Weights of a small GPT-style language model, trained from scratch on English Wikipedia.
Training: a variant of Adam for these matrices, 424M tokens, 3615 steps.
Each number is 128 + 24 x the weight over its row's rms, rounded and kept within 0 to 255. Layers, rows and columns count from 0. The size above them is the row's rms in percent of the matrix's.

# layer 2 MLP down (transposed), 1536x384, rms 0.047, rows 481-533, columns 128-191
size [ 96  92  80 102 102  96 129  98 102 109  93 114  93 105  99 101  92 100 102 105 100  91  96  91 103 101 111  96 109  90  94  94  85  93 101 106 106  99 102 110  99 105 100  98 105  98  97  99  96 114 101  99  92]
[[128 109 149 124 137  95 167 147 138 118  99 145 131 101 125 122 124 135 128 166 125 138 124 106 145 145 132 134 137 137 116 120 170 118 101  97 129 126 124 148 138 117 125 127 129  83 147 161  67 104 138 101 165 137 148  92 133 122 125 119 153 147 137 172]
 [125 139 130 120 154 122 143 119 136 157 139 135 147 119 120 138  83 157 117 133 130 128 115 150 138 123 149 104 126 118 148 131 114 132 144 121 154 122 133 130 119 108 111 151 116 114  89 113 150 151  95  94  89 124 153 116 156  88 174 115 122  76  61 101]
 [140 139 153 102 130 134 124  97 158 125 143 121 162 105 147 140 157 164 163 124 150 124 133 111 127 156 127 131 140 107 158 160 160 144 127 152 124 149 147  81 116 118 105 119 134 139 128 130 131 133 129 150 141 121  53 104 158 146 146  95 120 160 174 124]
 [136 140 170 113 139 152 112 131 103 127 103 115 133 144 140 145 131 185 134 145 151 187  97 108 124 123 100 143 111 169 126 126 105 121 116 124 108 137 126 132 133 152 184 119  98 135 115 152 151 124 114 150 138 116 101 112 153 128 141 169 119  50 156 152]
 [153 185 129 120 158 120 144 104 126 122  93 163 129 124 108 102 130 121 135 125 168 187 124 144 150 122 157 112 158 185 152 109  99 105 121 106  80 156 121 117 105 183 105 112 145 168 116 138 129 104 108 149 106 102  93 133 138 101 130 133 117  77 120 172]
 [128 103 140 124 114 119  94 119 107 127 130 111  88  96 133 118  98 138 136  99 131 107 136 160  86  99 145  98  89 106 151 147 175 162 148  95 135  87 107 122 148 121 143 150 123 127  96 150 176 100  89  78 123 118 133 103 113 153 116 150 133 147 161 124]
 [136 171  85 107 121 131 170 135 115 113 141 114 174 132 122 136 162 147  99 138 153 132 128 117 143 181 134 104  99 124 154 179 106  99 183 108 123 132 128 174 101 133 133 173 112 141 110 126 118 122 121 121 149 154  94  90 128 130 167 157  95 116  97 115]
 [135 146 114 114 132 118 146 146 103 126 118 189 107 101 175 140 131 138 100  81 126 166 121 114  91 145 171 146 130 136  88 124  87 103 113 114 137 122 109  79 124 146 110 147 154 138 124 157  93 112 113 107 147 120 120 129 108  99 170 105 130 144 158 124]
 [136 110 135 112 124 137  92 123 131 121 154 131 145 125 149 122 128 161 130 104 143 129 144 109 156 129  91 120 148 139 148 113 137 149 108 156 156 100 122  94 136 107 134  81  90 119  91 142 148 128 100  99 179 127 167 118 103  83 135 166 130  97 135 126]
 [ 99 111 104 123 121 126 126 135 124 137 147 138 124 161 152 150  94  99 125 131 125 115 132 116 124 129 136 124 159  90  88 139 129 102 132 113 133  89 129 117 144 124  97  80 118 117 122 168 146  93 153  99 118 120 108 164 110 131  95 144 120  78 105 102]
 [132 130 149 101 142 131 133  92 101 132 132 137 113 152 119 125 103 125 150 192 105  86 114 110  91 124  94 121 125 115 100 110 115  79 154 126 140 124 153 154 123 150 150  91 138  97  98 121 114 159 162 115 142 137 128 124 125 108 114 119 127 112 159  96]
 [122 122 113 132  63 166 154 146 142 138 114 102 173 122 153 110 148 136 111 132 129 111  99 149 112 142 162 112  87 120 170 153 112 156 203  89 114 153 103 170 124 137 181 156 145 142 147 152 148 146 139 122 129 154 124  79  97 155 157 116 145  92 149  98]
 [129 113 137 102 124 141 127 120  93 109 159  92  97 130 130 128 146 121 154 119 148 136 165 165  94 134 133 128 131  67  84 114 143 119 134 112 126 131 135 177 151 133 154 138 124 143 166  96 111 117 161 146 103  96 108 157 150 150 117  93 148 155 108 144]
 [123 148 120 100 142 125 148 137 142 131 152 108 130 122 114 103 130 144  95 119 102 139 135 108 177 147 118 151  97 121 116 120  74 135 166 119 118 150 118 126  97 115 135 156 107 133 127 130 145 108 149 155 153  82 135  88 136 129 160 159 129  98 109 176]
 [138 132 106 117 115 143 160  96 127 150 137 109 137 161 126 103 139 146 202 133 132  84 134 128 159 119 101 139 158 145 141 132 148 145 152 140 125 110 112 128 193 125 147  93 144 104 155 150  94 152  78 140 100 141 151 134 137 131 150 164  86 118 131 185]
 [163 152 108 134 108 123 126 115 141 122 153 138 112 122 130 126  83  93 108 155 131 125 152 192 124 146 137 100 143 130 173  90 127 123 110 120 155 165 131 113 158 113 148 141 184  74 115 122 116 112 155 108  94 108 158 121 110 148 119 128 142 123  88 147]
 [148 148 121 116 128 116 152 137  95 126 146 178 132 146 159 104  86 109 141 136 112 135 122 137 153 144 123  94  97  81 145 121 140 133  99  85 110 170 127 150 130 131 104 190 146 121 136 103 113 123 139 133 110  90  96  83 137  85 110 145 114 102 119 143]
 [131 103 128 151 107 152 114 113 184 156 153 101 144 137 121 153 130 117 126 129 102 143 128 178  86  96 157  79 117 103 152 158 102 157 110  67 147  75 110 131 123 114 142 109 148 141  90 151 114 147 137 123 107 144 140 121 180 148 151 124 129 121 117 121]
 [ 91 104 166 124 152  80 137 137 102 111 127 164 119 125 109 108 122 152 145 119 129 139 107 160 112 151 126  44 114 147 121 146 150 105  91  81 110 138 129 170 127  96 122 170 130 105 109 133 177  88  91 143 137 138 114 160  85 117 104 162 127  65 152 124]
 [149 119 142  85 127 154  75 108 154 160 180 128  96  90 116  97 134 120 169 127 126 137 129 144 148 103 150 118 127 120 115 142 141 122 137 125  82 127 170 135 111 118 135 108 117 129 101 133  82  72 150 113 124 125 132  82  80  98  85 152 104  86 151 108]
 [143  99  98 104 117 129 136 146 102 137 134 154  99 128 124 189 135 136  89 146 130 142 132 123 120  93 147 107 119 188 133 118 112 125  98 164 116 160 120 102 120 125 138 131 144 127 154  98 136 143 119 157 127 133  94 191 141 142 132 118  85 104 139 166]
 [ 82 151 132 107 126 124 167 141 115 123 126 114 167 137 109 114 114  87 105 113 149 112 118 126 151 157 138 111 136 173 110  47 131 121 119  76 121 151 122 135 134 165 126 127 131 101 129 114 137  98 116 143 110 133 102 124  84 137 182 131 151 139 125 115]
 [113  93 119 155 109 166 115 107 105 131 129 113 124  95 162 128 132 157  79 119 149 151 146 125 167 140 115 107 140 101 121 139 145  99 184 158 124 114 111 105 145  71 116 156  97 138 109 122 156 116 141 113 121 132 112 106  90 172 155 140 125  92  99 139]
 [106 140 142 111 123 110 155 123 112 131 174 114 150  90  91 138 132 120 135 117 111 142 113 126 127 111  93 139 146 114 161 134  66 144 113 147 126 100 147  96 132 103 129  91 100 131 128 125  78 136 118 163  99 127 121 120 170 129 114 150 130 153 162  89]
 [149 139 101 129 144 122 111 105 176  81 134 153  95 160 133 117 182 146 132 151 122 120 124 149 109 120  95 141 146  94 149 154 155 132 170 110 150 101 132  86 127 110 140 134 156 126 188 134 120 142 109 106  96 140 133 154 168  83 135 139 150 149 140 142]
 [151 133 126 104 138 140 130 127 102 129 145 131 137 136 130  88 128 147 133 148 115 166  68 133 144 129 112 124 136 160 161 152  97 141 133 108 134 159 123 165 150 119 104  87  83 165 107 149 126 143  90 120 129 182 133 107 129 156 143 129 150  93 156  93]
 [157 144 156 124 178 148  69  83  97 118  94 117 145 146 170 138 137 137 123  86 144 112 145 161 105 142 147 132 109 118  77 114 132 126 150 124 120 177 130  87 127 133 116 148 127 174 124 148 149 119 153 110 123 147 116 138 159 121 102 146 145  99 159  89]
 [136 157  98 155 110 132 135 158 163  80  97 143 124 142 147 114 180 139 114 128 128 127 131 115 166 143 144 113 140 122  96 129 144  93 160 121 108 136 150 120 136  90 151 171 126 136 134 134 154 103 118 154 147  90 163  95 115 129  74 103 127  74  97 130]
 [112 147 176 110 189 135  97 118 105 136  96 137 103 100 128 148 107  91 126 149 153 148 156 141 110  91 119  97 141 139 125 131  96  99  91 133  88 127 139 132 149 106  91 116 143 143  92 114 154 109 126 135 143  99 157 129 134  92 139 141 178  93 116 115]
 [141 123  64 125 150 103 136 132 145 128 109 127 116 107  98 117 100 110 113 107 105 115 124 153 152 139 109 135 159 141 125 136  90 129 181 125 152 141  98 167 118  91 112 132 121 129 143 137  95 147 133 131 124 146 162 115 132 108 136  89 157 142 117 169]
 [151  91 137 168 137 139 118 111 109 124 132 129 136 116 154  87 112 104 111 130  97 144 109  98 145 144 162 125 136 124 129 127 126 131 100 155 125 155  99 112 130 164 151 143 144 161 110 131 103 108 132 143 135 144  85 118 173 106 136 163 161  96  99 135]
 [149 120 144 105 141 125 123 120 122 127 134 124 140  81 174 152 122 122 112 116 185  98 147 104 129 122 133 150 101 104 122 131 145 179  91 164 139 103 163  95 126 102 159 147 182 103  97 130 154 139 138 120 116 133 155 120 145 105 164 137 158 179  78 147]
 [134 125 138 182 131 119 136 178  95 119  88 120 146 108 143  88 135 125 135 124 137  83  79 148 166 140  75 108 133 170 122 113 122 139  60  89 163 103 113 143 139 131 126 148 149  73 127 118 115 106 142 128 122 139 157 123 100 127 153 182 106 110  86 133]
 [173 156 138  96 100 114 159 137  90 135 157 130 156 143 154  96 115 144 117 133 161 102  97 116 110 133 116 158  99  78 130 111 124 154 100  93 129 175 132 142 122 156 128 140 129 172 139 158  95  88 124  90 111 114  86 116  88 107 168 149 115 186 104 128]
 [151 129 131 166 119 102 121 140 104 137 151 130 134 127 125 140 138 116 143 159 121 152 102 117 132 105 143 143 125 110 182  83 117 162  82 102 101 147 102 130 186 127 136 133 145  65 116 130 153 160 151  97 123 107 106  74 137 148 169 129 100 112 185 154]
 [124 147  97 133 139  61 128 138 148 126  90  79 169 151  92 151 150 156 121 122 166 153  83 155 124 135 132 154 122 153 139 104 142 115  90 130 138 103 179 123  63  96 149 112 125 139 130 139  79 132 145 144 136 138 123  98 128 121 126 134 128  46 157 150]
 [155 139 102 144  75 108 106 147 107  78 113 120 104 176 120 138 111 109 152 157 140 156 158 115  93 149 175 130 152 152  84  82 102 140 104 108 169 113 180 126 142 141 125 158 156  98 124 106 114 141 141 154 145 164  55 106 155 146 132 140 116  79 127 122]
 [157 133  91 130 114 124 130  85 172 141 144 139 135 132 112 146 145 130 106 133  98 161 125  88 113 141  74 145 119  89 158 137 115 102 143 150 131 119 115 142 127 145 121 120  78 164 110 138 101 127 126 124 130 152 160 156 141 165 106 136 113 122 140 114]
 [153 131 155 152 125  75 113 116 147 147 136 114 137 116 126 117 108 133 155 147 112 107 131 115 146 149 124 134 150 153  97 140 130  77 143 148 178 104 175 106 145 131 135 110 159 118 135 104 103 109 131 111 106 113 138 142 133  97 152 126 155 131 131 109]
 [117 135 113 140  94 138 131 134 137 113 140 109 118  96  88 110 109 148 161 170 130 153 133 141 111  88 110 132 141 169 163 134 131 152 119 126 143 124 103  74 166  81 145 110 144  64  96 130  90 167 141 159 142 124 154 137 159 154 124  63  98 151 187 115]
 [ 97 123 110 147 107 137 113 126 114 120 116 121 135 125 138  87 102  90 134  95 157 125  75 123 128 127 178 144 111 140 118  86 117 109 126 172 151  71 126 170  86 163 148 186 143 142 127 114 163 144 107 160 121 157 137 135 127 131 128 151 150 116 107 133]
 [118 154 129 116 118 134 168  75  86 148 154 131 107 124 126 158 117 140 151 133 157 138 101 128 167 101 118 145 107 131 126 140  93 148 100  67  97 112 168 100  98 103 118 100 114 117  99 122  84 169  91 130 123 161  89 130  91 125 150 125 138 132 171  56]
 [108 142  81 135 137 144 153 114 147  95  95  95 104 105 135 117 132 130 104  88 104 135  91 156 133 186 146 122 105 133 130 105 110 162 139 122 105 163 106 120  74  87 163 172 124 127 159 136 124 136 141 124 189 177 129 129  92 119 136 152 105 130 110 109]
 [152 147 123 165 106 124 106  93 138  92 125 121 173 107 125 122 159 131  96 125 157 107 149 119 125 139 129 135 138 144 127 127 140 148 138 146  66 118 145 157 130 102 106 159 114 138 121 155 150 142 184 158 107 145 115 110 100 130 135 124 100 144 153 142]
 [128 123 101  95  98 128 143 167 123 131 106 135 136 149 123 106 119 159 126 145 137 138 142 127 106 105 129 135 170 117 142 149 160 115  96 117 154  98 140 129 114 112  94 122 140  88 111 134 128 153 145 145 147 121 125 101 123 119 186 130  98 110 118 118]
 [135 123 126 109 122  95  73 140 117 128  84 149 114 128 109  73  78 118 112 135 108 158 135 148 124 126 102 103 138 117  96 107 162 142  73 138  65 132  86 109  91 194 157  97 149 188 139 153 112 100 162 128 151  94 139 137 138  89 116 165 122  82  83 133]
 [127 116 178 117 153  91 131 119 128 151 121 132 110 124 130 139 125 140  93 110 102  85 106 137 178 135 118 116 122 154 101  94 104  84 124 173 139 113 154 142 141 108 140 147 134 136 157 138 114 168 165  96  97 122 131 173 118  88 123 137  82  94 118 169]
 [128 129  84 155 134 111 107 113 153  91 125 117 139 147 132  96 118 127  88 171  87 143 147 131 108 159 119 152 149  99 120 152 110 111  82 132 124 118 175 168 120 100 149 123 117 152 139 126 126 160 173 117 119 107 148 135 169 135 100 126 100  59 128 120]
 [139  93 124 111 135 132 133  87 145 122 138 122 101 139  70 124 141 144 135 157 126 124 173  58 121 137  75 152 141 121 102 112  91 160 117 121 123 121 135 105 126 126 124 139 101 129 160 169 118  98  91 131  97 126 172 138 160 148 120 151 139  92 130 140]
 [105 153  95 114  97 156 165 133 135 118  93 116 144 112 130 132  75 101 149 122  80 108 108 124 115  93 118 124 126 177 107 126 124 151 116  79 170 143 111 154  90 106 120  96 134 128 140 127 123 102 155 177 127 121 116 110 148 120 118 112 110 134  83  72]
 [135 114 120  87 103 129 127 162 158 159 158  92 110 139 119 106 163 139 142 191 128 109 156 136 158 118 154 117 115 146  90  80 117 108 145 115  88 123 145 159 141 107 158 123 135 121 120 131 113 101 147 144 124 146 123 145  97 152  86 144 148 107 106  97]
 [118 178 170  98 115 127 114 123 167 122 136 133 133 172  86 137 128 129 136 133 145 134 126 151 152  98 113 159 132 162 140 104 142 101 164 114 132 135 182 132 122 144  90 100 139  94 103 114 126 170 107 134 182 113  85 125 147 149 106 141 109 178 188 119]
 [ 93 120 109 127 144 134 100 182 130 125 124 110 166 140 113 149 195 142  84 114  72 146 115 139 134 115 102  98 118 141 148 168 118 130 128  83 195 111 120 138 139 162 126 158 116 114 113 123 122 137  87 137 141 150 155 122 126 170 120 120 122 111 102  92]]
# layer 2 MLP up, 1536x384, rms 0.0516, rows 482-533, columns 128-191
size [ 97  83  98 101  90 108 101  97 106  92 113  92 101  95  99  97  99  90 103 101  96  92  99 103  97 107  97 103  93 100  98  92  93 100 104 108  99 101 110 100 101  98  95 104  99 102 100  96 108 101  98  98]
[[142 105 142  77 149 139 103 146 144 111 137 146 144 139 120 185 131 121 129 107 129 135 110 142 134 107 125 127  99 159 136 131 132 123 130 107 106 116 130 151 129 148 152  99 101 104 133 121 126 109  96  96  93 118 130 131 154 122 155 119 131 110 141  85]
 [102 121 131 129 126 168 135 148 118  84 138 137 103 146 135 116 136 115  71 130  95 109  87 126 143 162 160 103 117 157  85  93 109 122 101  90 140 126 119 114 117 153 116 133 136 118 127 144 121  86 128 164 112 158 172 102 111 135 114 154 127  98  96 126]
 [134 116 139 131 160 143 184 132 146 120 162 131 109 142 136 128 171 139  99 122  73 145 160 105 143 100 173  84 129 106 115  95 161 122 122 131 113 114 116 150 147 129 116 153 105 140 122 117 132 106  98 145 152 164 172 144 177  87 123 122  95 112 108 113]
 [105 124  99 108 127 150 141 153 158 100 124 132 132 175 160 121 136 115 122 110 141 111 157 137 139 137 160 134 141 166 153 117 142 160 155 105 137 145 132 125  91 119 130 154 144 165 119 136 127 126 124 127 156  87 145 189 152 143 132  77 101 125  93 146]
 [134 126 105 116 121 130 123 155 131 109 113 123 107 118 117 113 158  96 138 147  82 139 118 155 181 115 152 128 115 119 189 152  93 176 119 111 157 115  98 168  92 157 128 160  96 136 154 154 131 119 120 155 141 104 122 114 137 106 152 144 128 120  93 135]
 [ 83 133 107 130 127 135 128 160 100 109 131 132 164 161 133 109 131 139  96 131  61 152 119 157 122 164 185 149 172  54 159 142 161 183 169 149 175 135 105 156 134 105 111 177  93 103 131 124 149 155  91  85 146 145 118 128 134 148 149 108 117 124 121 110]
 [119  76  90 122 108  86 131 168 144  96 155  90 114 142 143 151 184 105 135 170 142  92 105  98 133 149 128 125 149 122 204 129 110 120 128 154  82 161 122 117 124  97  98 123 150 138 145 146 125 108 122 129 116 148 130 128 126 169 115 127 161 106  57 150]
 [110 144 113 137 100  94 124 135 105 121 146 140 118 113 115  79 179 107 109 114  87 128 117 123 138 139 167 158 164 114 156  97 127 186 130 112 116 142 129 157 116  86  81 161 106  98 136 140 132 160  89 138 125 141 122 140 129 128 122 117 112 103  99  94]
 [140 166 150 156 167 144 128 151 132  94 105 149 160 153 126 128 117 140 130 131 106 140 131 108 165 135 126 148 118 110 188 173 170 120 109 127 159 102 126 132  96 132 102 131 126 190 120 110 120 135 136 136 113  95 102 137 120 115 128 101 143 101 105  90]
 [117 137 108 120 117 134 144 134 149 115 139 121 160 117 120 173 119 123 127 114 141 159 139 158 180 114 165 134 166 137 145 135 135 139 167  92 121 122 110  96 131 131 124 102 116 115 129 156 103 159 142 125 134 137 120  91 181 121  98 119 130 121 123  97]
 [147 144  98  95 104 120 134 154 147  93 153 139 125 113  70 171 108  97  99 123 108 147 149 128 121 151 184 104 121 118 128 117 130 173 184 107 119 207 146 113  93 174 126 119 135  86 119 135 154 135 129 148 119 184 111  83  84 134 155 115 161 107 140 120]
 [138 119 124 145 141 122 144 143 151 136  82  95 141 128 133 158 123 119 117 118 115 179 163 139 142 108 152  95 107 133 200 156 101 148 125 152 135 137 126 134  91 150  87 101 168 117  95 137 106 120  76 101 153 103 154  92 139 142 136  74 154 112 134  90]
 [106 126 118 141 137 154 140 143  98 102 150 114 115 120 104 138  82 120 158 113 163 131 152 117 125 108 121 117 173 138 160 106  98 134 147 140 115 135  72 149 118 155  86 117 140 123 124 133 148 118 137 117  93 132 100 107 154 116 133 104  92 120 100 120]
 [143 149 195 117 170 175 127 156 117  93 150  95 124 170 131 104 135 118 139 115 132 133 150 137 136 157 159 155  96 115 152  92 138 144 110 137 116 133 118 128 107 109  58 131 100 137 130 130  96  96 104 142 105 133 184 107 100 170 163  98 146  96 122 126]
 [126 121 107 155 154 112 122 118 176 104 168 135 140 163 114 124 163  81 139  98 159 122  96 109 160 117 157 114 117  86 130 130 154 186 103 142 102 114  99 121 109 102 142 133 123 110 159 128  85 129 115 124 146 135 149 115 159 159 108 148 120 111 157 165]
 [149 116 109 141 166 143 141 130  91 110 134 178 110  92  89 144 168 114 143  77 138 154 104 102 152 140 136 128 185 156 105 137 157 128 163 110 145 151 141 135 106 121 140 121 116 160 104 101 127 152  80 141  73 117 155 157 127 164 139  97 142 120 147 135]
 [132 185 158 160 125 143 153 131 135 100 123 164 106 171  94 130 126 110 118 137 127 125  70 133 141 146 151 128 156 139 156 111 155 129 157 164 144 156 152 130 135 117 103 130  90 115 135  96 145  97 104 164 133 126 134 122 124 101 169 131 137 107 113 149]
 [114 113 139  86 134 161 149 139 153  96 110  89 135 133 140 108 145  96 140 151 115 134  77 122  97 156 149 185 152  92 129 114 105 136  86 128 128  98 111 151 125 157 133 131 115 166 109 174 165 141 118 111 132 140 134 129 140 159 119 123 120 118 115  71]
 [123 121 118  71 148 138  94 110 124 125 142 124 137 134 176 147 122 106 112 122 137 165 157 112 127 148 157 114 146 142  91  96 179  99 170 168 113 103 116 150  87 166 117 130 135 111 154 111 143 143 126 146 158 152 123 112 105 127  97 126 126 120 152 102]
 [165 125 113 150  93 129 151 166 113  81 154 164 123 155 161 158 136 133 105 107 110 111 128 104 158 123 117 108 126 127 122 113 109 138 142 113 118 130 138 153 133 107 152 146  87 139 116 149 142 163 118 139  97 112 155 125 120 128  97  55 124 123 134 144]
 [123  97 102 158 156 115 141 133 102 124 153 105 107 121 157 137 150 130 161 146 105 133 152 167 131 129 123 158 150 114 182 152 108 143 106 126 188 122 129 105 167  97 154 136 157  97 143 148 121 161 116 109 134 176 134 111 103 139 121 115 122 115 116 135]
 [ 97 125 150 116 138 125 101 137 135 120  92  91 141 150 137 123 133 120 145 116 103 115 127 166 141 131 121 134 139 161 140 106 132 183 114 144 134 125  93 110 136 148  98 124 143  84 123 190 117 126 143 140 162  94 121 151 131  97 139  95 118 119 140 103]
 [130 107 123 150 144 168 128 135 118 118 119 121 145 136 150 148 115 123 128  96 139  80 115 137 154 103 145 117 117 147 115 166 157  89 112 118 149 150 108 113 115 155 103 138 174 191 151 112 131 113 131  85 141 131 105  66 105 128 164 103  97 111 157 120]
 [142 108 121 113 172 157 156 183 151  95  97 185 170 141 138 117 147 111 131 155 104 113  73 142 185 124 144 156 137  65 105  96 167 104 117 134  83 151 110 133 154 141 144 145 154 132 135 153  98  86 144 146 110 160 157 122 129 146  78 151 132 113 129 126]
 [127 128  81 152 138 108 138 125 130  76 153 113 134 154 113 152 118 128 145 172 151  94 113 145 105 185 108 114 120  80  90 100 120 138 163 130  95 119 120 126 109 162 139 145  95 101 135 132 143 179 112 135 123 114 152  95 122 145 153 157 125 114  97  96]
 [114 160 163 116 132 130 147 143 130 159 159 141 146 109 115 124 134  86 150 107 132 143 110 105 157 114 162 151 135 105 158 128 170 108  88 104 108 146 104  99 142 107 132 139 138 166 148 154 141 113 160  82 126 124 163 140 137 145 146 119 123  77  94 112]
 [129 118 114 122 136 143 103  97  80 135 119 113 116 113 131 132 144 100 160 126 128 145 113  98 166 147 122 163 147 118 131 106 120 114 114 138  95 158  83 105 113 165 111  95 163 166 126 146 120  94 125  97 145 157 144 148 108 156 172 110 116 124  92 142]
 [162 128 107 135  95 144 149 155 166 128 126  93 141 141 126 170  84 149 103 113 139 115 138 109 139 148 150 158 141 101 163 130  87  85 145  97 158 125 101 135 121 122 129 168 173 103 123 176 114 145 141 134 126 146 143 113 111 146 148  82 155 125 130 144]
 [156  93 126 125 124 142 142 122 126 123 133 142 136 148 103 115 161 147 132 148 146 168 153 105 121 158 140 136 124  90 124 165 116 138 110 118  95 153 147 118 130 149 118 120  90 126 107 188 173 146 103  71 157 116 122 157  98 181 130 146 127 126 112 107]
 [131  91 139  72 116 121 119 140 110 158 115 106 105 146 111 176 156  92 151 105 126 146 123 107 120  87 127 134 143 112 103 102 116 127 129 168 130 113 126 127 129 135 134 162 148 132 142 146 164 104  91 134 102 107 109 119 104  45 171 130 129 100 167 136]
 [102 129 124 103  73 110 134 112 138 133 157 174 100 151 129 115 105 132 117 132 109 103 123 123 138 121 124 132 164 133 123 138 132 155 140  90 140 147 134 130 159 121 160 159 102 162  99 162 125 146 126 146  95  93 155 106 130 129 108 135 127 117 138 106]
 [118 167 126 103 125 132  97 112 164 120 150 153 150 114 137 122 169 136 136 135  96 164  70 118 116 152 133 181 106 124 142 160 156 113 140 103 107 126 144 111 112 167 174 168 101 182 144 134 166 120  86 103 146 118  92 142  93 191  96 124 129  98 142 110]
 [134 107 128 164 136 143 144 152 112 123 100 109 139 144 103 136  84 101 125 105  70 165 125 145 122 163 162 139 141 113 117 159 100 145 170 137 123 129 132  91 147 131 139 141 137  85 123  90 156 206 130 156 168 137 157 112 143 152 102 103 160 111 105 142]
 [ 84 173 146 117 119 116 123 133 140 140 122 121 136 153 126 158 137 114 121 151 158 105 106 115 169 155 160 148 104 105 154 137  83 144 155 161 146 147 121 123 128 124 151 132  97 175 139 147 160 139 111 153 135 114 188 158 135 121 123 118 153  94  90 129]
 [117 118 134  64 100 127 119 103  78 117 110 147 105 108  99 128 127  86 106 146 174 140 109 121 124 129 117 143 123 109 117 122 134 162 113 141 118  98 118 167 148 139 132 130 142 107 123 138 140 141  87 130 170 177 136 110 104 155  97 130 111  86 124 113]
 [128 118 151 129 109 113 186 109 140 145 124 194 155 101 144 135 109 103 145  95 114  87 105 110 152 131 159 146 111 119 166 153 158 127 136  89 123 122 148 137 133 115  96 100 132 140  93 135  90 154  95 115 103 109 143 133 144 134 106 119 103  98 114 133]
 [106 149 153  79 157 105 151 168 109  97  96 106 122 120 146 127 134  94 131 133 125  98 137 120 115 114 161 161 131 157 158 107  89 168 123 122 102 162 117 159 164 104 108 132 202 174 153 109 163 140 122  92 148 115 150 140 170 155 129 118 136 122 117  88]
 [168  82 168 125 137 152 140 133 117 150 170 163 200 141 132 146 160 141  94 125 127 117  92 128 149 118 168 131 105 150 127 113 125 139 101  90 125 111 137 125 132 133 128 111 122 164  98 142 123 148 128  80 102 136 136  85  86 159 153 142 107 122 114 124]
 [ 91 137 118 131 103 129 126 115 167 106 120 121 130 149 122 151 114 126  75  86 139 103 126 110 179 148 154 124  87  94 124  95 135 122 125 132 143 186 120 160 109 110 128 137 106 140 118 154 148 142  98 110 146 134 126 123 145 130 145 160 127  97  67 182]
 [ 58 139 109 152 115 110 121 167 140 143  90 110 130 125 117 118 161 137 113 135 129 154 157 152 148 115 139 171 121 103 162 123 115 129 110 127 159  95 114 159  91 100 153 130 119 134 134 154 142 179 157 110 144 126 106 108 146 149 113  88 137 131 125 117]
 [101 161 137  87 134 119 143 145 132 105 162 157 156 118  96 162 104 138 165 100 142  95 101 141 134 121 143 106 133 114 116 144 112 155 145 144 155 124 140 142 104 126 148 122  95 117 154 135 156 140 104  84 134 110 103 174 144 145 111 100 113 114 144 119]
 [140 123 121 103 144 145 111 109 156 105 134 126 116 135 138 169 137 130 124 127 120 178 108 157 106 129 166 153 115  96 116 143  95 130 166 107 136 105  76 143 147 138 100 105 149 112 153  95  90 103 126 110 104 143 155 132  97 162 156 108  63 111 138 141]
 [107 129 151  94 139 127 125 186 139 134 129 142 121 129 102 155 169 116 130  98 103 155 118 107 134 147 150 139 128 137 137 137 136 137 118 142 187 140 150 126 145 166 140 147  98 123 147 154 143 161 101 164 119  94 172 127 142 101 105 118 143 125  84  94]
 [117 103  99 149 151 149 117 150 133 123 168 125 190 160  80 126 129  95 119 112 117 160 135 130 144 159 134 172  90 139 136 172 177 144 132  92 160 129 138  87 111 153 134 143 121  92 141 151  98 132 121  84 147 159 115 112 100 122 143 133 181 109 154  96]
 [135 127 142 143 120 131 158 140 151 123 139 134 135 118 145 209 128 146  94 143 180 101 144 138 115 110 128 147 120 124 210 111 104 155 154  88 141 158 146 145 143 143 121 145 116 105 148 141 140 123 152 134 146 169 153 124 121 110 148 123 159 113 119 157]
 [ 79  39  89 148 141 132 132 161  94 103 146 117  94 146 113 163 185 117 104 151 137 138 144 146 130 134 138 115 132 106 137 113 110 139 117  89 173 120 137 194 149 150  83 152 135 107 137 133 153 130  87 109 120 142 108  95  88 149 130 127 122  96 113 104]
 [110 107 128 103 108 122 154 151  97 113 114  86 121 174 105 101 120 105 112  99 167 121 144  93 150 155 154 108  98 143 156  60 109 132 171 155 128 113 128 186 117 176  67 101 137 109 123 128 179 115 118 106 109 151 158 107 137  96 134  67  82 127 116 117]
 [ 96 156 165 167  98 141 118 150 130  90 108  97 151 113 146 120 137 127 124  92 141 206 117 147 106 149 168 145  96 140 142 106 129 154 138 111 122 160  92 121 130 147 141 147 192 153 136 115 116 141 156 118 142 151 172 135  92 143 107 130  79 138 140 134]
 [134 133 103 126 146 142 154 102 134 158 183 124 138 147 127  92 183 110 147 138 103 137 128 139 158 159 157 103 150 130 134 137 148 149  94 140 111 180 115 103 153 150  98 131 170 118 144 142 112 136  95 155 163 175 106 123  83 116 144 103 161 111  89  98]
 [118 144 141 101 108 141 124 140 105  96 136 137 117 128 111 125 131 129 148 108 125 124 139  74 125 138 148 128 141 123 113  98 129 121 153 163 110 144 140 137 110 187 125 123 101 116 113  87 129 133 147 128 155 111 106  98 116 137  90 111  79 110 133 142]
 [149 102 135 150 106 121 123 203 130 127 134 113 125 146  90 135 153 147 108 142  96 119 121  83 139 112 191 155 165 135 147 152 124 125 134 137 111 146 130 131 112  98 175 157 123 112 126 177 147 140 100  95 113 138 181 105 156  94 141 106 138 136 102 133]
 [ 95 133 150 113 149 141 134 151  86 130  66 133 121 136 162 141 116 112 154 132 168 135 143 132 135 134  98 105 169 118 117 150 105 151 109 156 163 102 107 161 104 126 148 127 142 144  86  99 169 103  92 124 165 146 146 163 132 104 109 116  96 109 145 124]]